Weights of a small GPT-style language model, trained from scratch on English Wikipedia: 410M tokens.
Each number is 200 + 40 x the weight over its row's rms, rounded and kept within 0 to 999. Layers, rows and columns count from 0. The size before them is the row's rms in percent of the matrix's.

# up: layer 4 MLP up, 1280x320, rms 0.0509, rows 862-914, columns 0-63
# down: layer 4 MLP down (transposed), 1280x320, rms 0.051, rows 862-913, columns 0-63
up862,100,109,117,255,239,224,202,186,248,200,177,232,149,250,162,126,234,173,183,120,213,199,233,144,173,276,214,231,202,225,217,204,240,238,179,244,171,209,208,179,193,158,184,204,281,196,226,228,158,166,248,219,214,158,219,233,260,227,258,192,160,132,152,169,229
down862,098,140,193,225,277,179,207,166,255,157,109,226,214,126,211,240,202,196,208,213,218,251,161,259,190,175,163,247,229,191,216,177,264,140,190,178,181,237,143,231,165,230,196,193,174,228,231,253,224,266,159,239,162,254,199,268,167,179,213,176,158,188,207,222,248
up863,101,135,200,257,213,145,206,242,141,238,236,225,194,221,147,235,234,206,288,145,160,247,218,169,200,236,222,228,170,172,239,226,235,185,242,240,131,238,255,151,150,169,216,177,251,175,160,203,156,159,228,149,230,199,221,177,209,148,167,187,158,228,209,131,198
down863,104,233,197,143,164,144,111,267,186,185,194,246,219,181,220,189,221,229,187,230,131,195,167,176,183,204,188,127,186,201,149,149,283,213,218,208,163,192,150,215,266,225,211,218,190,188,277,254,312,274,202,234,218,186,222,129,203,156,224,158,176,262,208,221,204
up864,097,234,189,199,169,200,190,236,240,174,261,213,191,221,165,209,256,232,227,214,269,158,251,239,153,252,253,203,171,217,172,197,224,272,227,212,183,217,140,240,142,150,179,191,197,203,212,212,216,155,130,192,273,220,196,189,193,287,266,198,208,220,198,241,217
down864,106,269,187,286,199,101,258,258,163,150,241,156,181,152,253,192,160,123,216,168,271,155,151,161,202,178,227,168,230,220,193,249,206,181,137,149,257,181,153,188,210,207,221,191,237,203,184,152,192,151,225,139,240,137,201,183,195,217,225,191,163,123,197,228,152
up865,097,200,276,214,253,186,195,191,204,242,196,201,193,184,183,189,221,158,170,129,218,211,184,230,207,258,225,210,198,197,200,186,185,207,218,205,210,176,191,238,256,213,271,225,237,161,225,216,192,202,173,269,202,183,150,196,206,261,233,220,188,254,220,166,168
down865,090,214,203,178,216,190,202,134,238,252,220,183,232,266,125,235,246,198,208,227,217,156,265,220,214,147,178,243,255,137,152,201,200,167,164,231,201,208,253,209,185,149,191,228,142,225,175,243,232,301,168,118,149,235,243,211,138,194,242,182,191,193,206,250,302
up866,101,211,167,137,142,203,200,185,219,170,250,232,173,241,217,201,253,186,187,88,167,229,171,140,229,228,209,198,132,191,201,225,305,256,224,207,199,165,171,256,209,155,177,235,157,150,226,147,203,264,169,205,204,209,270,224,256,198,112,263,209,189,203,236,175
down866,108,189,178,180,144,218,187,150,212,242,198,165,197,169,164,180,211,241,213,229,200,196,107,162,201,163,206,169,204,187,225,232,232,169,209,206,189,169,169,224,271,145,252,154,215,203,100,209,160,213,159,259,286,95,180,234,248,178,217,184,186,199,218,249,137
up867,102,181,233,123,168,120,166,250,137,201,210,182,164,208,238,140,121,231,227,206,149,251,258,149,130,199,246,233,173,177,236,202,241,167,173,232,172,194,267,190,234,236,256,183,221,184,153,246,180,169,198,243,199,163,231,165,158,278,164,225,201,134,224,182,106
down867,106,153,196,171,235,158,164,255,209,250,121,159,207,143,201,165,203,149,211,170,197,272,213,208,192,204,186,194,218,232,199,175,231,232,253,170,197,189,251,149,129,248,233,267,167,279,166,209,180,240,160,145,217,219,237,148,260,279,211,173,199,212,202,220,230
up868,098,238,182,256,236,200,225,204,220,219,200,190,135,239,170,207,206,189,274,155,240,100,203,185,201,212,204,165,193,193,238,193,281,215,186,259,181,201,202,240,175,233,218,254,229,161,193,149,193,217,256,244,165,141,250,116,196,204,165,190,280,215,173,207,194
down868,095,174,253,186,178,182,143,196,180,240,266,225,231,178,245,177,237,205,104,228,196,234,214,151,167,203,276,195,181,219,144,232,193,271,231,149,278,252,159,166,217,211,187,195,224,207,174,232,98,185,172,234,238,194,120,238,160,191,196,110,149,263,207,138,176
up869,097,237,194,177,233,203,221,254,241,189,189,302,208,238,259,226,220,175,167,155,165,271,233,166,261,238,230,193,193,217,112,151,199,175,235,187,226,211,247,194,133,192,173,213,186,248,219,146,180,182,258,190,238,211,201,232,199,188,227,169,157,156,228,258,266
down869,091,187,217,144,179,81,217,196,175,144,193,158,244,183,226,224,191,227,222,150,264,199,222,179,181,265,169,276,157,242,203,172,199,240,185,251,171,225,169,256,206,152,181,211,266,202,196,211,202,209,232,219,189,158,224,175,205,165,208,212,148,180,210,262,149
up870,108,212,147,138,138,217,195,164,189,180,256,225,199,258,207,214,182,243,153,224,183,182,211,206,211,174,250,218,133,180,200,262,291,221,229,194,187,243,200,304,270,167,205,236,195,207,208,260,283,214,221,211,215,201,179,165,151,179,123,163,209,162,182,181,187
down870,103,230,103,143,150,205,202,170,237,240,214,212,141,100,215,134,181,123,210,181,230,186,249,85,166,176,170,163,262,226,208,177,282,127,202,221,255,237,198,199,247,271,230,235,200,295,132,164,128,226,292,187,156,152,179,273,208,193,170,174,218,217,117,254,105
up871,101,182,183,193,176,199,75,217,217,206,76,152,200,244,217,201,187,191,198,166,188,248,167,203,197,207,177,101,123,188,188,184,166,175,125,269,253,195,262,158,255,173,223,204,197,245,178,208,157,204,254,215,153,170,140,172,228,226,181,286,186,194,192,107,253
down871,104,205,186,227,190,136,204,209,143,229,111,144,184,246,148,238,204,141,197,186,288,132,179,211,249,153,220,67,210,210,166,242,248,199,274,295,224,175,209,213,158,159,143,232,233,218,231,140,163,222,173,244,215,142,171,187,249,196,129,197,210,159,256,155,142
up872,107,189,222,189,186,193,189,160,227,226,139,167,250,172,263,180,253,241,139,209,248,239,191,168,192,206,183,165,138,207,229,152,217,185,194,189,218,154,155,277,212,172,236,197,216,293,153,210,268,238,210,207,198,153,181,242,147,177,216,220,162,113,184,175,325
down872,109,189,168,179,265,137,183,294,281,158,207,178,192,213,218,181,316,153,226,192,204,187,253,193,195,259,176,169,243,216,193,199,200,192,185,238,203,192,249,212,191,258,164,200,198,288,192,266,139,190,276,156,254,239,205,184,272,153,218,260,193,208,235,192,188
up873,093,285,221,193,277,192,186,192,248,188,216,229,223,263,174,207,203,171,195,121,286,180,172,146,323,173,233,177,223,184,156,173,198,254,183,131,302,175,195,249,132,168,233,178,227,184,281,192,184,191,222,215,129,213,183,235,230,185,248,132,160,211,123,194,212
down873,093,116,200,155,142,312,257,247,162,217,184,205,248,166,245,155,241,220,247,191,143,220,258,232,132,197,159,205,186,200,189,230,176,157,226,200,243,236,223,240,170,208,245,256,167,215,138,147,149,275,138,208,257,150,210,174,180,200,237,205,233,194,291,189,131
up874,107,226,297,244,245,264,150,150,211,238,258,266,138,248,219,202,221,175,193,204,209,214,214,147,198,131,140,126,225,217,170,190,198,233,172,232,184,178,203,250,192,170,224,200,193,194,273,155,185,202,237,286,113,218,170,165,277,163,138,295,189,183,150,221,210
down874,104,252,224,216,203,202,171,236,243,145,186,149,169,161,186,212,260,209,204,195,199,232,182,198,223,173,197,190,250,222,205,301,238,217,158,233,214,197,269,239,175,163,222,211,163,152,163,163,144,205,224,150,169,244,175,223,170,162,211,185,106,215,174,256,246
up875,102,196,245,191,186,254,194,187,208,264,167,145,191,215,222,146,184,184,181,202,115,243,188,115,244,201,156,186,155,192,224,229,94,210,224,120,166,159,208,173,250,170,223,66,171,197,139,257,220,230,216,130,242,214,233,234,290,185,253,153,275,171,172,168,267
down875,094,251,131,250,156,209,249,220,181,189,269,188,150,170,221,245,289,221,200,171,195,146,236,241,192,226,214,211,215,220,146,167,227,240,202,142,198,236,206,240,212,169,171,288,187,218,271,163,235,99,159,213,209,251,227,219,226,185,185,221,199,187,204,188,141
up876,102,207,246,284,214,212,211,92,221,249,221,135,155,170,250,236,226,255,260,166,207,262,141,194,197,261,154,145,169,151,233,165,193,113,195,177,214,150,205,195,184,153,195,160,181,192,166,226,217,125,204,258,228,253,167,181,168,180,197,139,217,229,242,159,162
down876,098,177,173,243,262,199,193,149,213,241,187,201,277,247,209,239,198,169,282,260,185,165,101,190,151,171,154,226,239,194,145,168,162,231,179,200,117,213,120,185,209,129,164,234,148,231,192,171,272,141,248,201,267,191,170,171,266,228,192,212,230,181,206,230,234
up877,099,250,200,168,191,181,127,132,219,204,152,221,257,190,137,189,106,203,208,208,176,227,218,209,241,206,213,182,214,163,145,236,225,225,209,249,199,178,240,212,202,100,252,205,110,178,230,226,235,158,209,174,203,256,187,237,190,182,274,226,220,165,149,209,192
down877,101,177,148,133,185,266,246,273,215,219,248,215,216,206,186,144,208,222,262,219,230,183,240,235,166,178,193,149,162,184,228,211,170,257,240,134,212,229,106,186,196,215,277,231,233,172,230,96,151,253,252,211,230,217,256,226,221,207,135,261,216,146,205,167,209
up878,086,130,245,210,234,180,159,188,241,149,190,206,95,164,274,228,234,166,207,169,194,206,152,122,231,241,175,202,188,259,235,166,236,200,188,177,218,220,199,193,270,231,230,144,252,195,171,184,214,148,190,156,151,212,150,266,202,240,182,223,226,147,264,245,234
down878,095,169,221,257,241,211,163,207,100,237,164,144,267,275,109,192,118,270,124,278,255,241,248,232,155,192,157,223,170,252,165,187,220,177,210,156,212,126,196,222,144,196,152,284,184,166,224,253,214,220,208,199,171,173,202,105,251,174,199,234,182,229,140,244,207
up879,092,235,216,166,303,257,211,210,273,248,168,196,192,169,281,187,235,227,135,215,232,180,200,175,213,193,193,204,195,214,182,165,162,166,193,249,158,208,191,183,201,216,170,223,175,201,169,201,202,186,223,291,206,152,183,213,183,195,156,311,213,109,139,173,190
down879,097,137,171,206,139,222,236,269,172,202,220,168,224,161,199,228,193,217,226,204,157,135,225,213,152,168,130,203,189,120,187,207,224,285,257,218,198,156,168,220,173,249,194,213,178,138,161,161,182,212,245,139,221,263,177,251,217,252,194,156,230,207,243,189,166
up880,092,193,183,227,231,237,273,187,270,163,257,228,149,188,174,222,149,198,247,204,159,220,150,192,195,218,276,262,239,213,242,174,159,215,191,236,273,266,257,286,160,251,232,200,196,158,222,141,203,273,141,186,215,320,284,149,165,159,222,231,202,232,164,172,213
down880,087,238,120,194,302,140,155,234,213,256,221,194,188,176,175,162,192,151,288,233,217,214,209,139,186,178,144,189,171,220,179,234,125,189,184,196,176,142,255,208,218,166,165,180,253,153,165,211,210,167,272,149,112,133,141,252,253,240,236,177,261,177,174,201,183
up881,097,159,183,229,224,335,204,214,209,256,201,154,192,235,172,170,138,163,141,185,123,265,227,96,239,100,215,267,177,165,221,255,161,245,161,238,183,186,167,178,194,232,264,137,194,233,173,233,262,144,216,191,186,189,188,261,192,225,157,171,251,232,215,200,261
down881,093,209,145,196,198,192,231,241,200,218,173,253,190,165,219,240,267,218,226,178,211,219,241,199,186,209,160,150,217,216,213,220,233,80,206,231,180,184,264,176,217,288,238,217,218,194,257,195,208,250,197,295,244,250,230,204,154,191,286,237,188,182,202,175,172
up882,096,210,208,186,193,175,193,158,210,227,190,362,189,198,243,177,229,160,204,232,192,235,204,150,210,265,281,226,213,208,146,211,211,276,238,233,235,194,196,237,258,192,216,169,214,215,279,172,146,134,233,145,210,219,160,195,200,254,274,222,235,240,204,155,207
down882,100,145,236,241,210,210,154,192,251,212,200,158,204,135,216,160,251,138,161,164,239,238,211,279,177,155,236,247,184,214,183,256,208,132,161,113,144,189,175,183,216,227,271,172,143,133,233,232,199,184,135,171,217,137,151,260,169,258,184,189,159,155,207,178,207
up883,107,150,200,247,189,182,199,147,221,256,180,198,215,194,219,168,171,202,153,149,170,194,184,157,216,241,183,230,202,91,148,167,161,268,268,221,186,242,177,209,180,222,236,234,195,165,193,244,241,220,220,161,180,226,197,219,209,168,211,233,206,120,179,195,245
down883,105,238,176,192,211,238,212,272,215,176,192,217,201,220,162,239,232,154,231,235,196,216,251,248,201,170,244,190,243,260,241,219,207,107,156,162,228,124,249,209,240,173,138,160,177,197,186,156,190,185,183,218,216,130,197,143,165,251,184,178,176,273,255,188,180
up884,094,134,272,185,200,158,182,254,219,169,195,218,119,243,219,180,204,129,186,135,146,187,240,175,198,204,243,168,276,175,148,185,224,244,169,278,181,182,195,199,189,293,209,206,165,208,282,167,165,205,272,185,222,290,127,242,166,116,214,228,182,225,228,208,233
down884,101,216,71,216,184,185,239,228,134,211,200,224,171,199,145,276,209,231,236,276,204,218,179,195,212,102,165,211,227,175,243,180,175,115,224,321,106,132,186,205,237,123,166,232,248,154,178,160,187,126,158,228,179,249,219,240,201,134,204,135,224,214,204,189,178
up885,099,225,230,215,217,187,210,107,241,188,176,161,204,245,207,158,213,251,173,152,228,223,201,260,232,146,236,133,276,218,119,249,160,192,223,264,276,217,157,125,207,110,157,205,161,224,200,225,245,189,213,215,265,192,214,175,200,194,185,243,205,205,170,156,172
down885,099,175,202,161,177,193,216,249,211,207,175,199,291,242,256,165,225,213,197,142,202,183,228,128,205,179,156,226,139,215,173,187,169,226,215,127,211,237,217,184,172,223,209,188,212,167,249,210,181,269,208,206,176,197,210,143,125,237,205,138,173,262,225,167,231
up886,091,160,155,187,169,203,184,222,249,158,146,193,155,237,213,218,215,200,282,271,230,236,193,231,212,217,203,183,162,187,267,196,202,209,166,209,169,255,260,165,227,157,212,225,199,222,164,190,218,161,211,129,196,101,229,173,246,187,212,208,224,140,228,257,199
down886,086,229,197,152,161,274,157,215,266,201,202,246,217,179,186,195,249,228,146,175,137,134,192,99,218,214,217,200,228,220,173,191,215,202,173,157,225,160,132,226,206,215,200,271,236,135,223,222,199,296,184,210,207,289,160,272,177,269,245,208,171,255,217,213,224
up887,105,199,164,148,201,178,207,245,120,211,210,200,251,263,216,139,214,207,210,204,230,246,158,340,235,191,173,64,233,192,198,232,230,181,229,188,163,202,230,181,208,200,266,236,162,247,220,194,182,250,198,185,227,184,243,265,170,206,229,187,189,242,189,216,236
down887,104,180,264,131,316,184,160,211,102,235,238,218,201,217,175,176,199,261,195,189,174,230,162,146,183,220,155,289,166,161,234,195,172,173,177,191,222,214,220,216,149,294,125,217,223,250,219,178,210,133,155,257,185,179,196,140,167,204,212,240,154,229,187,182,223
up888,098,258,223,173,218,195,173,194,254,223,156,271,268,193,113,191,224,223,201,234,150,205,142,186,215,180,183,199,237,186,119,201,232,193,239,134,154,135,170,236,208,177,210,131,194,176,202,178,216,231,150,231,200,264,265,246,200,175,172,196,240,186,217,218,200
down888,096,158,255,277,121,215,164,231,264,290,221,234,127,225,225,201,149,131,202,187,236,169,177,173,215,207,240,155,268,180,196,271,290,196,241,144,180,165,188,206,132,128,230,253,221,175,130,212,202,223,143,179,221,229,205,125,282,242,128,229,233,230,262,138,143
up889,092,193,202,144,264,200,239,219,223,166,231,300,183,236,207,231,247,214,226,199,141,256,227,180,189,204,181,216,199,156,182,214,226,201,155,241,199,156,163,242,287,204,196,288,192,154,216,219,246,292,154,209,180,184,271,102,182,208,210,208,195,171,185,181,185
down889,093,191,139,187,202,253,199,253,183,188,185,270,248,132,163,230,187,199,104,270,209,162,231,246,190,230,152,222,192,175,274,208,163,223,134,223,217,226,170,184,208,210,166,256,178,162,144,169,219,128,185,234,182,227,174,104,184,221,132,178,160,174,208,158,111
up890,113,174,177,195,204,193,167,175,257,228,175,250,260,241,210,204,289,262,209,237,155,204,158,187,216,215,213,212,213,220,171,208,254,167,269,102,231,173,224,194,301,187,187,249,241,190,191,216,226,202,206,166,209,126,142,193,235,117,195,153,224,168,208,213,219
down890,114,241,225,212,128,279,151,233,179,210,190,238,141,187,231,205,217,198,205,250,199,193,174,246,129,147,135,229,181,271,201,233,156,163,228,218,236,189,232,208,131,144,167,203,219,142,209,254,190,307,219,271,254,191,175,141,192,171,169,225,194,240,214,245,216
up891,098,226,213,230,275,204,305,193,212,166,196,159,203,242,115,175,130,270,196,178,210,177,140,261,271,170,173,202,224,239,266,196,141,164,182,202,202,297,212,210,219,225,200,130,202,218,171,201,246,203,174,233,158,208,157,182,149,189,193,240,197,246,204,149,203
down891,102,118,285,237,192,190,222,263,214,151,182,183,126,179,211,177,196,207,166,205,153,183,186,227,176,142,184,280,243,240,205,239,211,234,129,275,201,151,130,153,220,182,246,140,231,193,189,201,154,142,250,187,240,228,279,250,269,209,161,189,222,225,206,204,206
up892,108,137,202,165,247,214,219,159,217,238,198,164,153,231,115,217,145,201,196,188,253,194,173,203,216,173,238,253,221,144,144,198,156,305,135,203,155,277,251,163,128,200,169,194,207,255,229,194,164,216,143,246,210,236,193,166,217,269,231,186,219,224,163,166,224
down892,100,181,208,147,184,178,277,200,206,122,255,228,231,208,268,162,246,192,233,194,189,120,204,204,189,172,204,197,192,181,169,235,238,159,243,222,131,208,225,211,279,203,171,263,235,174,121,145,200,164,258,237,179,156,214,260,157,163,196,214,185,200,169,254,231
up893,103,173,224,194,110,223,180,231,187,176,231,172,160,180,199,230,209,270,204,156,199,191,159,283,245,198,188,153,149,185,179,205,226,215,264,171,212,86,230,210,189,152,264,276,205,202,244,160,172,203,277,187,200,279,236,162,199,228,165,204,220,199,244,234,250
down893,112,192,178,160,193,257,139,207,166,219,245,173,139,160,183,240,165,192,177,242,246,178,198,217,189,160,209,163,161,175,223,180,146,172,140,174,266,190,238,127,184,180,243,219,172,196,142,209,220,298,160,190,269,227,185,250,263,255,154,220,140,125,206,195,245
up894,099,205,168,204,257,224,166,238,192,195,189,206,166,202,195,163,164,217,139,254,263,183,248,165,135,180,202,169,229,217,271,185,239,155,193,223,199,234,83,280,143,223,231,122,253,210,141,229,255,196,171,178,275,131,232,204,216,179,156,153,205,183,127,182,206
down894,094,199,232,235,236,226,199,167,207,244,221,220,247,226,174,189,108,164,247,133,167,200,233,259,189,232,173,280,235,215,229,232,233,203,203,174,199,161,229,186,255,226,274,146,254,139,293,127,169,184,172,160,165,196,174,228,169,204,225,186,205,143,194,189,173
up895,101,154,242,165,218,201,169,163,121,232,209,245,245,183,139,137,165,195,256,213,200,146,141,190,212,264,167,222,196,242,285,229,162,205,185,206,276,207,189,168,229,237,196,219,216,179,224,111,202,221,164,173,176,259,188,183,138,265,177,228,227,291,175,222,312
down895,108,222,142,219,116,244,184,144,224,196,212,205,239,183,256,301,172,167,174,143,273,220,193,290,203,183,175,221,187,233,216,187,201,207,169,165,187,223,244,227,263,219,176,239,188,184,157,155,162,209,178,219,204,206,196,196,247,109,271,115,231,217,218,240,234
up896,097,208,163,301,125,205,91,188,268,188,207,185,208,230,197,169,223,209,250,155,189,106,186,175,265,174,130,241,144,183,264,228,213,205,257,179,245,197,242,190,154,137,178,170,230,182,292,181,201,175,189,234,242,175,259,239,218,124,154,143,212,231,217,234,268
down896,093,202,161,246,176,175,206,193,216,223,177,240,210,224,258,226,122,153,156,171,192,191,269,167,154,145,247,165,204,194,236,151,129,237,183,281,211,120,206,175,234,208,241,160,89,221,160,208,235,177,214,211,151,178,174,236,167,128,216,198,158,222,225,264,147
up897,099,150,222,193,177,150,182,206,250,143,207,226,235,223,131,143,236,296,244,139,195,199,206,209,138,157,180,134,213,166,246,220,175,236,240,190,226,189,192,255,174,215,274,150,214,205,191,217,297,275,207,248,192,263,186,229,206,217,165,215,183,255,117,184,188
down897,096,182,221,196,254,232,185,174,241,160,193,231,198,198,203,234,131,197,192,152,192,170,165,161,156,192,207,202,254,256,231,287,221,295,212,221,282,159,219,215,208,159,268,177,262,288,215,256,125,125,173,211,185,204,189,194,212,203,174,185,253,174,182,208,145
up898,093,168,238,192,210,210,266,224,234,172,260,195,162,216,199,173,141,190,224,164,221,213,196,182,128,185,223,189,189,234,269,179,244,179,224,222,209,219,156,162,248,270,156,262,211,228,257,252,223,193,210,243,180,206,211,278,197,238,210,176,184,193,251,156,139
down898,095,195,202,270,243,206,183,187,265,140,113,160,216,200,239,187,157,222,224,202,261,231,228,219,194,174,178,192,170,253,146,127,223,214,203,256,178,259,211,228,253,177,160,257,193,182,201,109,163,216,232,205,176,137,201,238,230,129,189,235,209,220,175,221,196
up899,102,130,198,206,123,190,208,196,281,196,227,211,152,306,137,220,261,228,215,150,169,270,213,148,196,167,191,160,242,161,155,254,120,204,219,224,186,170,193,187,138,219,181,197,256,222,217,235,169,142,198,159,212,196,136,318,231,189,246,204,248,170,112,178,289
down899,105,201,108,141,237,212,242,96,226,203,202,234,192,162,156,219,272,185,195,239,219,205,199,176,243,206,177,277,240,288,195,220,203,261,231,156,161,257,192,185,171,201,182,191,134,145,220,208,203,256,207,204,191,250,257,212,292,177,180,181,213,212,269,135,209
up900,099,252,225,231,214,241,171,173,282,229,211,296,299,187,187,149,192,182,164,253,215,144,241,252,238,175,155,158,240,161,236,179,267,218,177,261,193,150,179,107,244,221,230,183,155,181,232,173,163,264,199,194,168,242,178,196,165,196,238,192,197,180,194,102,143
down900,102,198,233,235,173,208,152,132,229,167,185,246,230,171,183,232,219,244,260,149,218,260,194,196,240,148,245,288,199,195,195,250,216,218,253,167,196,227,208,232,184,242,282,245,158,147,172,162,237,236,207,208,193,207,169,169,216,229,221,321,159,234,182,164,186
up901,098,274,184,256,197,194,248,140,223,252,212,191,243,170,220,238,178,73,201,265,194,183,164,234,255,158,222,254,267,231,150,139,197,166,235,188,231,239,262,233,154,184,224,224,245,153,218,247,161,176,255,162,238,222,153,236,210,185,180,233,148,262,231,165,223
down901,091,184,248,141,96,194,187,355,225,222,220,182,260,174,204,143,254,229,223,225,259,123,290,186,200,269,213,177,206,198,156,188,254,257,242,245,231,208,168,172,118,146,191,242,192,227,187,158,139,192,171,231,155,219,172,195,191,279,155,166,227,209,173,224,231
up902,096,202,180,205,209,102,236,237,162,171,190,238,213,176,260,202,193,155,166,219,237,187,177,192,191,258,297,168,195,208,203,182,238,203,187,267,202,191,254,255,202,246,186,191,225,173,153,250,131,203,125,212,205,147,166,188,161,152,256,225,196,186,181,189,240
down902,093,150,198,199,80,194,249,281,216,277,164,269,239,213,139,210,179,175,206,205,206,187,224,266,289,196,173,208,154,218,135,211,160,151,124,138,196,145,231,217,188,175,191,227,245,238,207,216,205,221,159,255,219,201,262,140,272,170,151,204,207,208,118,190,271
up903,107,152,197,155,258,223,212,90,211,236,170,167,137,132,241,194,157,289,296,236,222,191,252,224,209,249,175,253,179,173,171,224,239,227,193,201,196,192,242,228,262,249,312,164,199,211,268,244,225,167,202,221,237,152,212,218,171,248,180,193,184,274,233,201,193
down903,092,113,219,313,206,163,266,167,214,274,206,195,231,284,180,208,247,263,259,214,193,214,227,165,139,190,207,149,217,211,181,207,144,190,227,179,189,197,238,74,217,215,206,216,197,191,172,217,211,211,251,178,211,241,137,147,244,135,215,193,218,269,240,140,149
up904,101,220,271,190,177,201,199,229,230,200,179,230,177,205,225,198,302,261,222,205,185,212,240,142,145,217,254,198,216,145,181,201,176,189,200,230,189,206,232,148,195,172,233,221,263,209,253,250,181,125,174,235,204,251,229,137,152,267,277,166,198,210,58,208,221
down904,103,271,155,154,165,213,157,144,219,181,155,244,145,163,157,124,173,169,235,171,204,149,242,211,199,156,218,133,182,186,200,261,197,197,247,237,205,123,200,260,171,277,202,209,251,211,235,173,245,155,162,192,229,160,287,142,162,242,221,137,190,171,267,195,205
up905,106,203,95,240,203,195,145,192,211,231,187,110,261,215,183,217,195,159,172,131,191,195,179,180,202,188,246,225,121,185,155,144,203,203,265,234,216,167,203,186,209,225,276,217,211,196,150,229,226,221,218,101,203,207,231,188,197,233,144,264,280,179,160,188,184
down905,111,223,171,217,183,172,133,171,190,198,200,165,286,208,163,200,160,123,197,235,196,200,192,194,297,210,218,234,165,131,208,207,230,182,194,208,197,265,194,183,214,186,206,164,207,142,201,305,214,242,215,270,198,218,241,215,155,212,163,190,190,186,224,297,230
up906,101,208,237,174,268,224,222,188,217,255,118,299,222,190,132,185,196,243,158,174,106,190,207,161,172,204,188,211,242,172,211,167,231,277,141,248,219,189,178,171,177,204,175,193,211,211,210,163,219,229,259,183,149,132,257,198,211,231,239,254,204,142,186,214,190
down906,099,268,216,114,200,241,263,234,168,124,198,187,169,138,210,115,187,186,226,195,210,135,221,225,194,187,167,185,238,189,212,249,241,186,161,207,232,222,272,212,169,182,221,180,178,177,120,192,142,166,144,237,257,181,238,243,176,173,208,194,204,219,170,112,228
up907,098,194,229,234,226,227,176,193,121,142,247,270,215,127,260,133,195,217,189,201,197,274,210,223,277,201,202,186,170,248,194,217,225,187,267,220,219,215,187,155,179,189,201,232,185,278,229,268,167,250,166,102,205,144,187,208,258,122,191,219,184,200,250,213,206
down907,097,219,212,222,268,242,261,214,219,211,204,246,186,279,157,202,206,201,230,208,185,179,182,180,250,198,179,250,146,237,129,192,229,219,238,194,159,205,137,241,172,178,167,183,214,168,130,308,202,146,226,215,141,216,216,165,234,167,209,211,177,247,169,178,182
up908,100,247,191,237,195,233,177,127,296,224,169,223,245,214,221,149,187,294,250,201,185,232,207,206,264,200,165,223,203,190,223,170,253,204,225,257,223,217,185,160,226,215,136,165,151,146,176,258,185,138,225,240,147,262,211,214,146,218,234,148,157,209,256,221,200
down908,095,89,193,161,130,231,206,253,193,210,197,212,183,188,171,160,161,235,173,175,208,211,162,246,161,178,175,248,209,250,176,239,219,232,226,187,248,227,158,182,244,155,241,182,138,265,216,197,165,160,162,179,198,190,212,269,199,262,172,232,239,177,265,274,180
up909,100,253,185,113,141,170,207,296,196,186,275,185,205,248,166,288,164,140,151,248,185,172,165,247,207,235,213,181,191,191,218,204,194,233,224,244,156,311,258,182,177,214,196,174,244,226,159,161,155,177,173,134,164,141,254,222,177,203,163,150,264,155,234,195,223
down909,102,208,190,174,171,204,144,231,228,153,162,141,288,200,161,212,188,216,201,175,103,204,199,192,159,166,165,207,159,202,173,165,181,232,87,181,238,263,205,165,219,168,208,214,244,197,206,179,150,181,159,153,204,181,235,102,236,138,201,163,237,196,188,168,254
up910,091,162,263,209,241,287,171,195,237,156,157,205,241,150,177,239,182,254,239,163,156,252,157,238,215,281,275,150,211,229,223,164,192,176,228,181,229,152,283,209,227,219,275,211,191,185,206,222,211,130,110,205,170,181,180,183,199,189,210,250,263,140,261,144,275
down910,089,216,262,157,147,216,231,153,198,273,182,125,153,194,248,216,165,225,248,235,187,200,171,221,158,185,129,213,220,196,214,168,172,212,228,162,185,182,183,166,221,252,226,112,223,196,215,245,200,190,273,207,205,181,151,247,230,225,139,260,235,249,209,285,133
up911,096,161,255,134,224,196,129,255,218,191,205,164,203,266,186,243,209,171,173,164,256,268,165,259,232,221,250,197,211,250,173,150,219,205,208,222,123,165,177,243,182,199,192,190,204,162,186,253,266,220,221,157,131,164,242,262,212,135,139,191,251,173,220,183,235
down911,110,252,121,286,196,234,213,123,161,127,228,223,233,285,188,242,232,132,218,233,200,266,240,160,197,161,181,142,259,228,193,223,204,151,223,198,141,232,182,115,204,181,183,230,210,117,189,138,220,255,143,234,266,218,164,191,211,195,195,211,243,232,184,224,207
up912,098,255,193,254,297,226,114,165,261,262,194,143,197,240,252,228,216,170,235,218,253,200,161,190,167,156,231,150,211,202,232,134,214,167,227,207,158,200,212,208,185,212,227,237,186,222,205,190,150,156,173,227,218,166,216,174,225,152,253,210,263,180,239,176,251
down912,095,228,190,244,183,190,219,262,172,199,276,176,159,184,223,162,257,176,193,113,209,179,234,186,227,237,281,204,226,241,217,276,163,149,158,169,179,118,259,235,191,308,256,193,156,183,172,169,200,250,141,228,183,217,213,272,226,169,173,153,168,229,200,199,170
up913,099,232,210,180,242,225,183,152,223,208,184,152,236,214,191,188,175,185,202,203,240,228,213,177,173,207,194,140,254,103,160,149,214,241,316,264,274,193,129,218,259,167,204,138,78,323,186,184,223,223,180,175,221,188,219,171,241,219,177,265,138,172,177,219,203
down913,102,277,181,252,137,248,202,288,183,120,228,209,225,210,198,170,169,244,219,189,210,190,181,278,241,196,166,270,219,209,213,172,213,175,192,223,184,158,236,206,212,203,212,220,161,125,216,230,261,133,212,146,152,174,193,184,187,220,199,116,232,195,248,210,242
up914,098,135,159,223,172,184,186,125,150,194,148,268,175,232,240,274,212,203,189,292,169,187,220,149,205,272,263,238,209,223,211,226,242,285,210,220,190,206,256,227,137,168,228,250,220,165,151,185,140,199,119,149,244,196,224,196,281,245,228,269,210,182,176,150,220